python train.py --n_kv_head=4 --norm_eps=1e-05 --attn_scale=0.0884 --init="normal" --beta2=0.99 --seq_len=512 --train_tokens=496600000
Each number is 128 + 32 x the weight over its row's rms, rounded and kept within 0 to 255. Layers, rows and columns count from 0. Numbers have three digits each. The size before them is the row's rms in percent of the matrix's.

# up: layer 4 MLP up, 1024x256, rms 0.0648, rows 79-178, columns 192-255
# down: layer 4 MLP down (transposed), 1024x256, rms 0.0381, rows 79-178, columns 192-255
up79 021:073076098139094107144188111192147127148133131097137059158131073151110186127132152157117130097151129111155113104148158189146124146099107126185168014107162131139229124131143120099125106140136185
down79 009:137122144102199120154138065104101131125140155145089161134148157115113127093182076143145094109096110116190192151094114146116231148140098080087150133127098136148044128068122107122115138189126107
up80 083:091099119148065098167112103137129154113131167191164100108163099079185103187216143103078154119115037076080117103062119174143151105087138152089134112078134124085125137097138125089098117150121099
down80 064:197146154158158132133121136141142098112169116129109121176154151177103101092079178111118133162143194126123154000133138132133119093172139124147100103166080138189110083142172062143150123133093107
up81 124:148108116109155117125107177047127113123143121126175116144068124143094142120168086123230139101098159115161146105159072133149115092137102161157123159126118123140143122089158127132139082190055172
down81 152:104100122149144132128121149069170152139203140082176138093114114092104091141155132174186117119045079182172176174211069139152124093112154118084167160100149145137086174126118081120159097109046157
up82 023:134066129094140134102093109086061111085105162096130165141069183099159135168115126069125139103140134107144141139174064086119122132134152115109110193134058087133127116116165093101187158098109111
down82 009:140097137138086118095104246157205115081137133135159104098070137102142159120147079114116135098114086098077117144110163081107121092117082129147130139184164160108175138159117085155148121109172092
up83 134:131141183119116097209141137118147129188101102120099140165127144180143052186239116144192093149069141104158124069116094150063148136130080102126190150123121161133156131115105166120134044116164147
down83 096:125127175148118151097193064126116090123144153087129167137072137117148081163179108107146123083176094158088137113153144109142161127087167149110071159141113087121155162161098089126172159109136121
up84 021:093149146187105134146117093158134101107157159169133131146125131116130152125087093141143168168108189091146136138126119153134113191136150109087132118099147098093079102118120110127138094129067154
down84 008:164161111111101102125147139120072150161160129111094129164111124116089182164139103172126130137171031250125170147160149224130157123131134167194122129135138156114165177139127071106149170102142131
up85 023:131102103088171106125089114108123180103163099126164118168145136131173162095164198100139135113138079156140116120124104083092065124164155094122147200126116129103108195093112109126179112045128120
down85 008:066121163113101131135093191118126154110126102158169105105109142095167099134077121086091189102130115127099095148098130108180109111133112129113129165171163163174175100130138163155123106161127088
up86 106:166127118124143147143143184173088112125099078155103106123118107178131132188128161131183179142185170157139162136107123128055166057132062162117112140139150187128196126062132159148098141173158137
down86 104:054110143159143156104155111104139210111132099118167156171081122088158158152122107154089105131122072110136144120129091151203115106106151082149088158164138143106095118154122089146133188093143104
up87 134:136096125128164107125123138083131150161134056116104123139053148133074084151165136139186204088134147118214095096137085160077141152147089154130147177130095127149164136054179172140133095156076137
down87 136:078174154091143126113137114075162129040134104098102103117050123110111092176164136180165120086116113133250124107111120158076139162128163179121149200133154137150150133099167099137114134139143122
up88 079:183134159122179098121109172152098117112173127120105115131096149152077097126081152144131199135106212056119103085156083176107054116154117093106153219168091165149138114130116114170164186112186109
down88 075:128140143115115148161128097116138110123094140166147112111111110142165136080141138086156134144112122164141152000102127103147184154119138151113099143099190119122088143112158150114151143123104174
up89 109:121119151191093111115188084134150113110093203184132145134155161129117092077188096136105142089070075164145058084077163163149209155141130126087171139114164151144121198072155091170129100105117163
down89 070:109077167158148147113146124114116123130126167140111160139129157167118050081157145133127107115097165149094097010092175122165114096184203185100100140132142151192128116129129090133106126083102138
up90 077:171157115091151099157134151171091096094153176117156139163178143131086118086101130146119153127105178129137139099163109118149079137172144180148157162180099118111101121145109149139199124050187137
down90 067:078142147112079163148149115109155133135122140158113097124153101130171101146131125127118107169114111091135116000111121173121138140118141084091134109090122130142110100119138127124152160142150149
up91 025:180104191121177125135102189135124098118109148101097155105143127153111042109085134172159088147088199132100128149129133133115136086041128128128088219103120141117116128085066118112095118122137121
down91 008:162093159168100135103152060119143177161175182189132078087132166085094191171165159109115133117139149083141102086092129110127165076094167125121127119128119151102125132125110118129177135079112169
up92 161:145119091123118094154172129107138160129163073097150074085117116072162085142165103065188073182101142046175074110073140163102126111113132146127183100142127064146170125094115104125119104128110104
down92 176:126140169111121099148144135127077142130179137069103191145136158109144081155176141171088156154193108072131119099174143093117107167132140096130147146179155168142046149134145071161118119071175126
up93 112:134130163093156178145112189111124104140177134153140081136084096157157107174166174090176139187142166118174126060135118127135114076132045122139172169120124132170174136105114116119168131123110098
down93 134:075115154133157139151111177075131076082178178180144111107149141088152090148122143115039136165117129129118110201131152148130079125104107132182165090061123118138144145163131109127123125114085167
up94 161:173160192105180175160148135112197070120191096138117048139081132133144054150109121101105146159157173098106129089059153157074087093151132089136121124157134095140169086132142144149121130162120165
down94 172:171129125135145161198118137080124083089141124200068127098155143107148125158123140152114103120112120120063149090143142152141136122077111093143124161148099173130117175121121196087143149096133132
up95 083:072123143165111147148128122122135114117124138145114091131134108098101106148155121129065091133151041100104119072053164107099155115094142113075133073142190111111109133096127148094084135141096168
down95 090:196125132113122111140140159123142135137104111140107153097144128183117114114125164159123094181109156099091116000147151147078146139104142111203125156097127100132105152144139154151178111183194135
up96 053:166105104129135171154107112161122103127174091110105130115120110165059121129090187124111144123136147131175151130164101142122030096143103188111101156119101133085154118121113111129120126125133123
down96 032:164128141103163096101138132075130169089097139133154095139146165129142128070160143103128073163098112115082127115083135119109182173119113096143132079115149100134119109093099147134166126123124130
up97 022:130141191093137095111131139118136138147141133143124134126166111206101082143104110148104100096111079120081181127093201148090097105124095065162074177161152129155123092098130112108179099159143113
down97 008:164147116140138076118171142101134173154130114124117115105138171155108123113132179123105166132148181037158075182173121100166081095145156161092109122067167109134129126146114120115157101108115079
up98 137:156190149016128155123100147101101108112207157147138175136139120216160142107128143136126061180125095081096115105156082112175074101121076078144151160100139099148107166159072119096144110160135095
down98 123:133070145132147077149165124146112143118112143126100169136106183099081144058082141123095142071130136135115142055109191178120053097158098136101129132170156099178137131119190151116156141145143096
up99 025:116105094139108144139163187131099168098130174070141097114108155121157172158100137158144141114164154168130082118189142117155149097118102236139132090126062148122188141131112114212161136105139240
down99 009:135119145166117145177084103129163063098129152153141090083110131111124179086135111149208098148129047154171150130076127100040176095131101112099120130138112157105051180113116148148155184165117088
up100 025:099144092167124189150172101114142081146160140138133099114142156087151132065126135145122137168105156098118120148109056155177127178102144153146181148118121103129122108112170126138078163142083079
down100 009:149194055101166170183098127129101137168114124141106179168111134137101133118079117143127139089158085188112197089094177151144159167126176089178124088167114144156146090153120111136120089096188158
up101 060:173144167145141150089083135156110124131146157092097123156091145119072126085097176129152163148118206104144106089162062142143053102132146168143148186152111142159152117140140141168147142161200106
down101 064:131130124127097139148150111112144120126099140162115126123157126133167134137141133120093101117132091150123137000114132127137174142134144109091117104128184124101111148120146144123136128145127139
up102 135:101120124197122118143141133127163104106104160171188149185102133127132128169114167153132095195163113149164161117137086164132114094143152117113108168115205108151083154128117120127114099119124144
down102 121:089126117126160120155149161126117054129099092178129156161079082127117063132127106164109140134129124144113179034137119098083154137126107128140096136174133181045114138122176130167096132115171109
up103 096:103114169138124111187138163113123139150143172177146156189109162102112075162171145129114161097161099156133187052127138148183141141143080189121164138086151134151149162099146163118148127125113128
down103 072:174095140154201127143139129097126128129126167136135141148134123202061135114123156150139160150083156129137129134139122111126074113136160152226068122116129122156148100148156108145129168096154121
up104 024:078153143109111118072177159141140091128128103156088130064148133140164167042131182187130128143127069125102057103105163184094100150156118122139149171131176162082156117040121157101083103122128126
down104 009:198164117121149140199135126125136161142103096147108125155154131124110138109103187159075157096115173146163188141132140135173195155166105101121118066151095144201138069123132138140137096115165135
up105 115:133123146135172100187149196109131134143127144118107126139110111200129116149120175107167154134123170149118082110147082113135127176125172118163183179126133186122125138110124177113081135094120145
down105 138:173130093112127150206175118148128138138066110096123119174131152100151117111120160159191145115152183105109151030174079110148133173140137172128162151113145077117141141137130158122149131107110163
up106 136:164165177120133129119121151120124099139107137175174092050128101096132103083159163108167128125114152095152136102123130172141158119096132087140163111083089124155182136143133170143131130165092075
down106 128:131083138136107142155119119126140162105130147111139097172156094087139092104117077068088144134158118122120149090124129067066173114175110148158112132152140200182069131154168107158103150110140076
up107 101:143153181108137136167112157114084140116173142142127106131120112098165109122111112119173166128125136119179076047084136150148099131138070129118160123116152120216121128111206139122126172126130166
down107 082:169109104109199139155125117122131133122108165070135133138105107135113159053065155111137165094102133103195116109159165119121136083161142158149127198121132130125123117116166067121098139137143097
up108 025:196068121074123117134143174114082103105171146136094147110126147126157117160156177135096115070137084147121124129119081169070149134114139132159113151099108100092164172123158172080144118099132144
down108 009:199143095134059153155130127166200158135127092181094100170092167123139159049098183153107082109140119192156150129122148074100107140160100157123087134137125156183154112137154147156131123122133123
up109 099:078144101192114106107178064152148127142099141176119134160145146094119163118175074157120139063179147180132103133158122094161121154124181159133122150178129114091134095110084117174146100114156190
down109 105:109154115146130107107096117128077122194145125140108151182098148105166158089125124107122140106118112142165159000176156171085131132083156194154156147117165175069142100110141088142214129156142177
up110 133:122082145161131133169110138148138107141094120149094113092127130126092102097152098121141185095124160187174130116137067174130134121185129161156086142140148121165123151082190156189115156118173139
down110 135:122104095135135146102125156115169144113170130138089153121156126099161127098095146132052101145142116129127125101179124119144134090190129117139148133201205171125158163133104118150141133122141121
up111 133:092111122122149111156097204080104119077143127100111135117096128110116039194189121128145149100112197050136158115113088126092100162168063129119130125106135162138131111083169165100138111180133160
down111 115:169103126188106122165083063194119104181126101168124080176139089113150146140081137168128084109109067182118118101111185121176173148081101155147115113130141118135103156118130170097104156088097147
up112 092:109127118115156213111122168141151106159146080155146045167090110095130106111127127134157199072121125151139087103077139167128102101150132153136134137104167145152107064088108116144150167157145192
down112 071:180161153141145114118098101153142107093156123142085208127126114114128096107131125144135071158164027107125160099176108126112091137184114092137088132112127107096092167144118106136155167094088040
up113 130:101117158113159138191148129116131189182095174141151062061086103186105140126127125078149117135063158155130129118096150143157165131157173113130129183073096143057129147121159117129127129109151094
down113 119:142175074099182164070072140145139169189073146143079162151136081130148151187162156129115147103091128220115082145147131149109136145152155141138147090110132115168103097128170113160137135081096108
up114 137:139087105157138162148136167207158148144109086160098140155163149132108085146126141135133167149068099207160123118127119171087094101214118136119070117129132123137185157063159133183077160168193153
down114 149:084169155133106125155129161112116163216091110081128104148149131148142172081128074110125088132125140118110124114142094124180131118073139074136111158108087154190123118169114122119131190125092121
up115 124:088084133169145123114167077093126105135104159146183142116091164129105134157100106160107171088157112192132148128152125135161152070158136137129095117174120133142125130097147200131109122164054133
down115 141:089115166120121137113080079179096089163162152104108141160139167156094109107109126155114087131115085082153127088160096146050132160039145209128134112133063106154091070165081122078189131192128080
up116 120:114069105138114124143119187120072097202129174131091092091123132125163020175103096072099183138107161085157142058064165158129103172140125175137141109087110112119203090060132138090045160146132123
down116 106:107151153133144115092134132151118148107127114158133201123129107157126178167143106137183136128169144209097153075164107167165171142099200092136085175141097149087111173128141081101143155116126152
up117 029:143131163146156110098069121142172114113153159129151208100103136126122155191109105114134153125120226130163153153136146131113170162140135108164100146099090123115088074151122160152060100179084061
down117 009:130082098130150127107123182134055130136165130102182150100084156121135129119136122141148107071113134078083087100110188124166114082121117157154126139111160128081123189143146066122179125104156168
up118 082:167115157132134155168114127143114149155137119149117117187166142123108092162087140135122148164135138108113204000095175138126131118124122166123109109137156112117140135155130149062097134097144104
down118 146:163116155120229115182109126124109138086147127144098120135085131134094136093105157140158144135122152158166136149154126127115090083156110164255123176116128143166152139123123085153155145132127144
up119 079:130063126126160126158121088116121096124133124170120098133138108107106113106133170129166173105120161174156137133118125145158055089133109196121115147136132123178164139094136092100099132084077158
down119 050:152170114137064103095121158127169143113100115120151159114135164111133127119095124107104073160144105087088141023140110122136181159111111076134132134129187121082135155150155154179152134168136119
up120 190:122128134166152173123155151095090145165120077129145031065157183103112067137155143074123173139094143074092111087094111184093160113118108141133181119102120096118177120145151117069086142127123107
down120 215:152201127144115140132132115129125125105136138134155073118133110113183183140195092112121143062121115146121094092139088169115119181162091134093157085060117137157060169126083171139085148201113195
up121 058:188126134111152098117122126207114122088151130125124111148114129123073102113089168135115121103146180091148138102147088122132092085158142138160124227194082121165101120126084103136162149098170052
down121 061:102121148136094154147147117098156117147094150189113123118125126115182129159125124134108115140123117150107137000104137132131202111130131126109120106121162137095121176105128141130133137142147155
up122 086:081055123110106151136114099130115235129129134173084100149203112087151127126166136122123119130104075161119142109072124096120163134075140145127122088164165136159140129113134122108139114135082117
down122 101:104164141117092111147144134049127169107085122170083107174129099140132132102158164123100168146173084144121161017120097129083161107104134111111137071118126187091140162139124132124113121132083071
up123 072:109150179107128140117125154123102145087179145138108087124096140136044130079092140108125117184156178109134170113120104104143120096113164113112105160163070088091159135149138129115127087181139099
down123 062:105122109156102156164139125132143162128113140142141142167165137131174109174129119130117108123120093136110111000103139114149161116139143090102116082129174137099122157152146118116124146141141146
up124 124:110083096059143148184116159106142146096131137097109107137159149116152055107140174080162128211100175016117119098136129133124104177167117116134140171058104143107131092165145174140127158106150166
down124 128:111148133174119104061142105146121111126110146133151110099110089152112220136117068160142147059142081226167146119133147107158152065139120134139112083176178144134135157084069106140135106150108085
up125 026:126103140137104149130056110123144175124152162082119151135112151126098109216061077174117150132145204104147161139147087070141152102122102133123152119133000137206117136146099112155127121157143111
down125 009:106089180152100123071131120096074084115152173099209171093084132149110106152146085093186161138128091039089054127115157131102133102109134116132121150123165153059091221124115106086182132102123126
up126 095:058128150217118149141096113121115128165087108171119103147118123075165136142132112114095147087187072188126143074079153137123170122115114113103119103139182121186146154077138123103090104143096124
down126 106:111128172156112135141120111097113143120086137105139125169129107111100146159134132122107139150142127167118163000161088121132157111087147121178079109146138133112100140146133122128133101128128120
up127 027:125130148131109147133148170128111131116102152114154123136105166123115140088146177139188148122119123135170096116153062171113200131131153119134141122158107126133085123088189105086167160110144163
down127 010:137150090137087136163103159120165126151152155138053176116121121111138164126146140198081151122119173134137186151111155115130152102137151106121139140159097173177129121152142139124101038168155146
up128 089:149113107140152137208136149113132074129138151163102115148138112121069111128083153118081175122111096161151130117123169114163070143101132191161136172144118107149126162115135130133121149104073070
down128 052:162153151078105121089108093117134138101077099128164096152146128130159118144122136159191105144146093116083129026129115156104132161146121133102097124121152133078117129106164129168143154087168142
up129 121:125142128086132104109127112108112112114116097158155085125115081202064143127125172153122145138126109182132111128141124165135136116146124089124107086128134122110073194100142128094183124124159110
down129 112:165078098125152116145135117175113169164118091159091196160161083059157114130101160086143124142132132095133106122179160168149043133158088182137111145122080107169160100111112095121067112101119152
up130 101:201145156171166146137112177124157090172146102142146097132147137134117065128122173121124151145124159102129183022068142158118109097169121175129118102124152130117223181149160172083125153110161132
down130 135:102140158152195130183133164155121078122150130121128144136090117159113090085126162088170142123080148136168163070111078139126108099105105179211126132154161181157170120103116063156112124089106104
up131 102:097089138096107112158134121170135161205163167157103089143173111121096106184100111063186150105074107125155149034113161161092161126176130179121115132137130177099157159137172115163127110090120149
down131 135:143118188129188144202131155132090109136154146120107152085091144128089161117169144140171109105109134164118137130102154086089074074140129181157152163124107109137189172140119125127124127138096129
up132 142:094111150159122130142108179104112109224115165097175110081118171090161099128165079088134149116092169146185121099134092190133145072074128152129113120159185097157125100088095148095108169159107142
down132 150:115178132108136152067123154053120099144103158127158104145139151142123136124155175148027104122158160210127131090115070149141160151134139136130140123170143105069095177061095139103136177165192097
up133 037:145188121105145101091093072100162138168172180165149118115102198090154146105099103131140131162129147107158141142113106080154113168183100123125128107175049138166069106157144143101164207085140118
down133 013:072123117185090156164133180129102134083122117105155159134138070171100114168186078110153145159140053164109140180154141205134134152142106139166123130080144119063158187103129080132125141145117133
up134 091:128088147114123083211131149037127091104148140098129123135121170058104128110118130115140160127070084185148094150113089087189103131115105143106151120147094077147104139112159106124141140106082130
down134 083:106206072134114189065122097185124170128117080137130129120130106237171116128132163164126136140161119076076156144146158176128145117130184108137091103126136194091162100112105153201108107136167109
up135 147:110137122068095156108152121164180113061168144158108165115129164107106106161151115095089097184100152095099121110075097120143092111111142153110120128145109075140111106060131171122091153105208143
down135 121:129099129106103195137134116116140071090164142113176166094150118116130118157096098077103079141156103103203190084177077131114086152154187150117154085132109114184086095130181133139071107155135160
up136 093:108127121110131153137125096156124153183127137165134113183181174120125120173095138126141166114115093105114139029080132106133152130158158168128177143167142127098132123129129116091143099127104142
down136 154:184128167094229116159121135130090122108176150126098123142082152151102110118149158106118146115110125133145164164119158137116077088137145169254109143101114155147153121138147109115141127128115143
up137 114:150094158042131126129153126153135102110150153122131141135149099104150103076169142104185143187129204121171086113097160152116128132139116109121139154126121130177157092124139192135173147108105153
down137 094:118089159076178124098126143144112114169114131181152114081112133168110133196114159115100110113101130193172155089218106116185149132162122112161067100144112136073078167124107131122068131109123129
up138 121:136084138110130142151114148161112126080130181165139158149099118160072122081156178097081178142105085121178118104132164104119119114142131204123175176065143162118121146184217102144127135103075158
down138 091:107108143113126170121114121115113113182136173185129091244115094121083117092101133130166154114101143177159132098139154139150107085129169163131099173088097122089065144169117045107194167122081183
up139 064:178125143126151133136115121122075156150178116133129105127122166079042109050113157140134146125116140140136132102158150105103034168143132155166160149189075104179121134104121168135133153087124097
down139 050:090123141126093163127139141123169126084080136150142110137160116096165146183149125144124095172118103146132126000126115148135191119135099103084129093104143143127113122129129120112149127132143145
up140 085:094133141112096137136105162102125168126126118171147106146150163089187105185138110129098133151123105149127105132051185143091165144071087111085153088089169110107154151098123119071126145121112114
down140 073:192156143114180103134107165130101105133117123145151111123140131175061144091074168122184122109143164144138175000159096139168094133186153138167151132130106128183134097127105132133121142098157159
up141 088:137135146145153085169108199146114114141163161173112127117165130129128060161090106106130176154094116080166160013145132190120131104128115162115137100137168119117122186145188136106188142106128133
down141 126:164118152148220122156100158135110102095141135128101121152089129118090120119077111144177168118136139121139111083146110153095091085152069188225133133105141175153125158108144093148137132146111146
up142 147:123180164145154147160125128170099083064167079160108084145129117087145085131176164147133099117134095110106113099169070135100135103110046065139186151075089180111196112166161134186195060175089064
down142 123:147101169130143041126068120081164145157147166148085139199180119107198114138168115158126113147147126098154099062134100122125125140179184124139092069132106136160101109133078106173114181104140133
up143 131:174074157142125133128149117130124161144163121105114093090105074138117123114207120160109094102126108112177072105077164115166126091127141141124144200128158128148136174102107102135115105171126108
down143 092:106096188142154132154119125121092157102157174142096102121165108123075132116160154167141128124122194144179107058037065104195119074130167091124153156178142161117132191151155063096177138110152119
up144 079:041119109139106112162119132135135150137131153188172124079131110091160123139166127093108149109147060128121123106049147129133180125116140097076107119085137115115127181123163158100083126127090118
down144 064:178170134104176131110126178117133122143128102102125116146140177180078118082040147119142116178114215105121127000182113122157099119149134152160149147127115133181118077142120087157170135144158150
up145 149:134131088122144159128168131135153168087150138136110154095130191080072089164127106102159100088067089103141130102137128078148144129117129122124151122092134134101128104119170176133107087121187099
down145 185:071115175136119157111099097151121135103085168096071177074062153111118125106181112189180120116157145193139200118126127105055169159150163129133126130073099113165097097153160143098140130101113118
up146 022:174137110156150172153092153152107198122147141140187128112133113120115090036098153140115181131091180080113068148135078130067139114150125097115093123141172127117058180140135141121181156089135165
down146 009:137150139135078139129157068109140093132195164159087179143058157096155179108087172108109136121121084123132107143098093076071106138057145146143097107117173098147151148187130156098155038074161079
up147 108:122098141129144152181120167097111118102168119179114125104119163091157076091163095091154196098120132127171122038077133140161134056137090143095152160113139130186210175089177172119123173140138148
down147 112:115153161145195147193119108105133157191175099147160111161131150131096089146167130122114181142055148135184127096133097142138064078139099149169193156092164143110122126105144080184124161122095168
up148 072:168145150106149147135091136157119163149168111092144129146113126122027145100103149158156168125126151135130146124146125101151051078141125202130122195138114136150127124123141109150147100122101131
down148 058:104121110137071141141140129115153115134094150182114141121142143111212148140140126144118087140116097131123116000104124149122188141104132097111114085131185127098156163134144145115128125146126152
up149 034:103168125116127112089103099145132128146139144119137124105140187050089139100118191103152096151108078148114140143102046101168151081165146125058165166152058118147117112152145187148088183149153080
down149 011:131139133116121133147117136177175135110092106095146169160120114158119103108142092123117115090144191121108179101151164212090120167149115059155125076108132158164223098096142116143160094120172224
up150 154:156126092062080157146137161114122090072141091152139063121109116145125113084094076131117170099156113140119107114095148114134060094132143124123163173133118089194100147082145143157135145144092183
down150 145:132118156101111134151077171131063141102122082116110074154132204104119116148152143152179135137151124129133110116114132154143113158066083168113174100158122123151119153067141154135128115161091134
up151 086:134149125136129152173128129127164133138151116140108174149137159099132053161074125154086182104081111112152101010157126155113125129152126152104167112111123148111165106106166178109138115163144143
down151 127:129150134146233110153094127133158142115121121122137163175129138125091145128086090140168147095122122165173139091145156143113070120159099191195131145093131168150144166122169114128143123137117133
up152 153:134172161105173171127125115102175136175139116159147129102112071090177134151128161137193160135063163176127150109055124135197135081129129139142142082119109172112178194091120145078151096151130087
down152 127:126125136118089109201124153125086147092154146189110094126159121123091135170130128133142110132129106090079077087105165115130177162162124103127114176213119189150113137134115047119152179121074110
up153 026:144140105151087149125143133083095134135151125174138101112113122156132152081159136113124131124105133149147160123100066193096114140135105133071083162169125135173115126124110070128095111188077198
down153 010:158092075094146103120086184096084178162152100120066153121145142127109133055041155133137177162094108163070153083108130131145095138153199124147123180088125138143161101131104079133115107136112149
up154 082:048114150098120126148128145124128125133133125214111097158128133108168095135163134119084149133131096147093141117095196148118147130104088114062168090079165107066132141115142104071122154132123128
down154 070:204165128110191122153103160103100115143112138099129120139138152144090168115075171111144096134136197114130154000144101133133107135152148131197136164143114134204131104143102128134145145152155140
up155 023:122083096139167141101069134148125109097162175071107153105109089137068172134124180140081122113100157158103207139108122233125135132112111146170149193133042108103153162132147127110115104140127193
down155 008:171085130130119170122139141101146120121115129142148087165073200121128159135173106099210146137141106161117176131043151122150168119108100154112110145107130142146130122115044142144208125152169179
up156 027:115147128110119121106141102144162135113195199080136128161103169126110164106140156141155175081139180147181150135130143100158115124199152122127149170124054141115082136144138137103113089032137087
down156 010:109086159155116153135138204167141104091146136121202126078133096067136114131169082151122129118078067101109133133149130180134167079138083128132100126185152185149167136127176090137174145145145182
up157 095:018138113125063126132162131144134162119137099124141106104144135095195077135154086101122116156117075120124091054053101118135192085087110079050149114148134135151163156135147121127143107168139112
down157 128:138125165139148133128121128161141171131119130144142116131145125103141126142139098138158122136180144131126128000148146158165179161111122106178103121114126112117128146147116117131158094106132098
up158 032:146142113119108095107170070113115064138150140173105135142125151135120155109090129107113158102112067101163123152095156189135157161134160054073148133131171112081093137132141214097134179144123105
down158 011:146144090127123131188171139176128181173111108088073173194180144106100106162183120116067121090107124204148173138147139156213134109171121128182131090074143135190225073117133110145093088128148141
up159 025:190157141096053167127132168063199184147189157131151154134083130161118085164132083167107128144123190143127183155138100161117139128095113129124107159153058105141103158158159112154096123193150168
down159 010:166056099114166140103102141106151120167158145075203152099119189159145130109112146155168185131120135128125056059098139091161077070134216116147101148113139129122132108178063114121099068087122179
up160 138:135148145074149112151157093086094114124154137133184131079129133174126120077184156067076136156130171110156155102130169138085125053072104118112116144124133218081087171171173095062161158027142148
down160 136:169144155141122121166135136154109151140175129122084101175124109081140173087121093086139164125124135135153074105129119087143200205135181140128081156146148100105125084177154086121204123100148167
up161 149:109110106071084118151124110155178111114072127146167133090152095137193139072165092109104137144057085111140130121152127091167114087058159143123152112088110172137125128162157136129128080143129103
down161 139:143195144133148151071152166192116099140139167176082159142119169126129158127105178125166140122175211132101122159098168190077142183123120111114102159118071106072175122138156151139119133145203116
up162 128:153098092085134085174120117065121134133175187223136078087148108097154122067106120058078099127045048137164134129155102153130128152074133190137125140116108089153155163083127114108129146163107137
down162 094:132196112154116117161100152222056133145146094071062133078156133131130145158149157101173104133150140146165129119059168120084196182157133086122097102127085176155131172147126123076084067111101215
up163 152:085182112054155088130055119112140077088168169196139097069141063162121100123094149094084130142055102111123128087158122141081127100102115072149106088134144158129104132102114128090194124162112107
down163 164:131128156070112172118166114164105082136138109083113151196125172152095168106136112196130102089225157144167098092101177085134150119135156133115146198108121096134147052139158172148181095095046132
up164 023:150164111134127167164111138158170155121141146115154141141093118138088136156101143128116209121112197135130084121117196031091055116159117108198134065145157138109073159111141124150160126083118121
down164 009:061189166139123150121140154162138057083173126135204105141169154151134144123179168090153121157152128148158109211156133119128154179105103164156084131116207092137128165170178190141170158081101097
up165 098:099104107123157134117138112098122085180099152134131149136111135167145160075114100091097129132116085175201113138132100120174166114095182089120134135075121140135156185144163117114143129148110101
down165 077:111150150134119130113164159142102157060140118133096175124170126165106106170099155144164132140110120119118136163101158109088076134090103145131125119175107138053120100090140099147120155161153106
up166 097:124117194135118145163089124117096115184118156152110099107142137095129112173085123085149180141117154156137151043090169091137106121099168144124154109143172116122123113093149140135118117124109175
down166 141:179141102119187118164113166144089109120147138129112120168092117114088132096101099113159153079092134132151155158124162154104087100196117181213151197109090161199116124096138082179128154122095151
up167 029:151079124120114177130165145094127123100142162095117090133093182128153152140089126166165138100161198141163145115131125125159130123138114164104125142082055160095092110155074100174068054095128164
down167 010:087104146154151078126091160189136134120142126113162162089133139068141161115193130159156089117098057165122143108114153197095198080181103130138151125202119150033152185092173103147170149120136150
up168 146:124124134073091172137172068151171178118133150113103122047164070090149121130185160112111141183144133139114117117084162124154125069134175154122170126134104146117101125074088122164147182146115130
down168 152:086163130101122106165106120110152150126131144071098146189115119070105135167116130212145149133094084148158105101123132102102143171101143142136203119135128112123037056150144046130110140125052088
up169 026:086136132091122178084122098090144221143087106116144105192114073139132128078087094137134155118118134156088082102117171119133057113158099116114117133124149151162117154143093087092125107162111206
down169 010:127100153178071132155127087131143071099148114129107155110085140131144154163230077131164156152123136048164119158134096184124237164169100186139139083116149105066088136117092149142131181080148117
up170 150:132100138139138132162205105151170148069161151091152137159076163107096097091180183150094107125144187151127068119107224118168131109132131127130164168098140170134104121135175122177099132083137115
down170 154:127193178088155142176100126144115102097175092071132187113120096147097058120160123149074137140161083181155111075118124121136152144189160138121113148123163165209085075120143140175146083088122150
up171 149:157079174167151104124088146154098138127134097139127153101174118080083111162100100151139166096076089152119102106076088210117145143115139193137123125159148078129169133096193127145073094139121131
down171 158:116177179140158092054158127126078179178120132064104090136137135106115087154156099125136128119116067122089097128101096096146173133128130088144093131185089156092151164172147088138130100142146130
up172 128:150062135142161151140082178122159097130163118134127093102098159050124035117126136130152160154144112115136141091151168205147127115195121099148135126091165073172155192115086180076127097129070112
down172 118:086126184144135142050105073115102089113133096111080179164092088124082186114133187132141143073144176155176188090078095102152116187088168094096104121140081119138092165166154092105127129133122104
up173 026:101114088110150148146165091144101208090187094100093069123088108089084122141084130148111139103102089134123099149097136119144091084175159139203131103115099157156183131194133115139179077140139159
down173 008:111162151130143155103127119174125036096114105096132144175110164154071126080129109074207138165152117165170139111090086132107164134193110126100129131120113153172132113086105113135141139159115116
up174 109:164138136114125157124045140151126107174163145249134061144126080167148107102158134107101196131098061124124162062131163137158139092139099145144102134058160118175136096125139159110163159152110159
down174 115:095126126128135079094183125173078159100133092106117195140159153150091135173152083137175124087183122138181080027135169141119118167135151108119103147160140117094098119089135138157117098057071100
up175 112:141123105145137127105157185134154078115141080145086125119082182156138080129104102126133174175095161134150063115086137147142077128109136111123166160063150079158132051090144146180177151182131142
down175 103:124100208136123133133113087159145141117179147111182146136132093113102161080123156105121102103150113097153106134197097112119114143145098138138161146113102142073102206102158128116087149147163127
up176 138:078145107097115137108142129100074137099198255149153124018126093156089108120135140048083112146087098118156142105098162138119119091097119129118139091132175168153151150158121131096119131063082094
down176 126:153156145131158101133149141170135198165174123055143121095124081091100123167123141154116123077121117117088131123072108110118127212083192133109054160109116147111125048132121147149076128115093216
up177 092:099114109160121067182135198069135114102116159117164125144105144064162143112177098113176155124080089188141112158105100072171091122082092145120148124161116116147133126073165124134148117130083113
down177 083:157173107114120189099090085170115123146144106157116102121162132176074104158077168153088137133133130088111141115170178163098137114101175112160088043119120122101139091158065134114123080138209162
up178 034:097156089158107178117156153131119093098114163104133136103090177147127154146112129171140105109129175176146128108145140102148091096097101181151156190138109157100144092078139138168098164135141117
down178 010:132174155141187123159107137160159094108124145125101112124173116106091118113168169145138116141110123147149173162105159143050182097181140046144103123159090135149112103129128141172122059106124164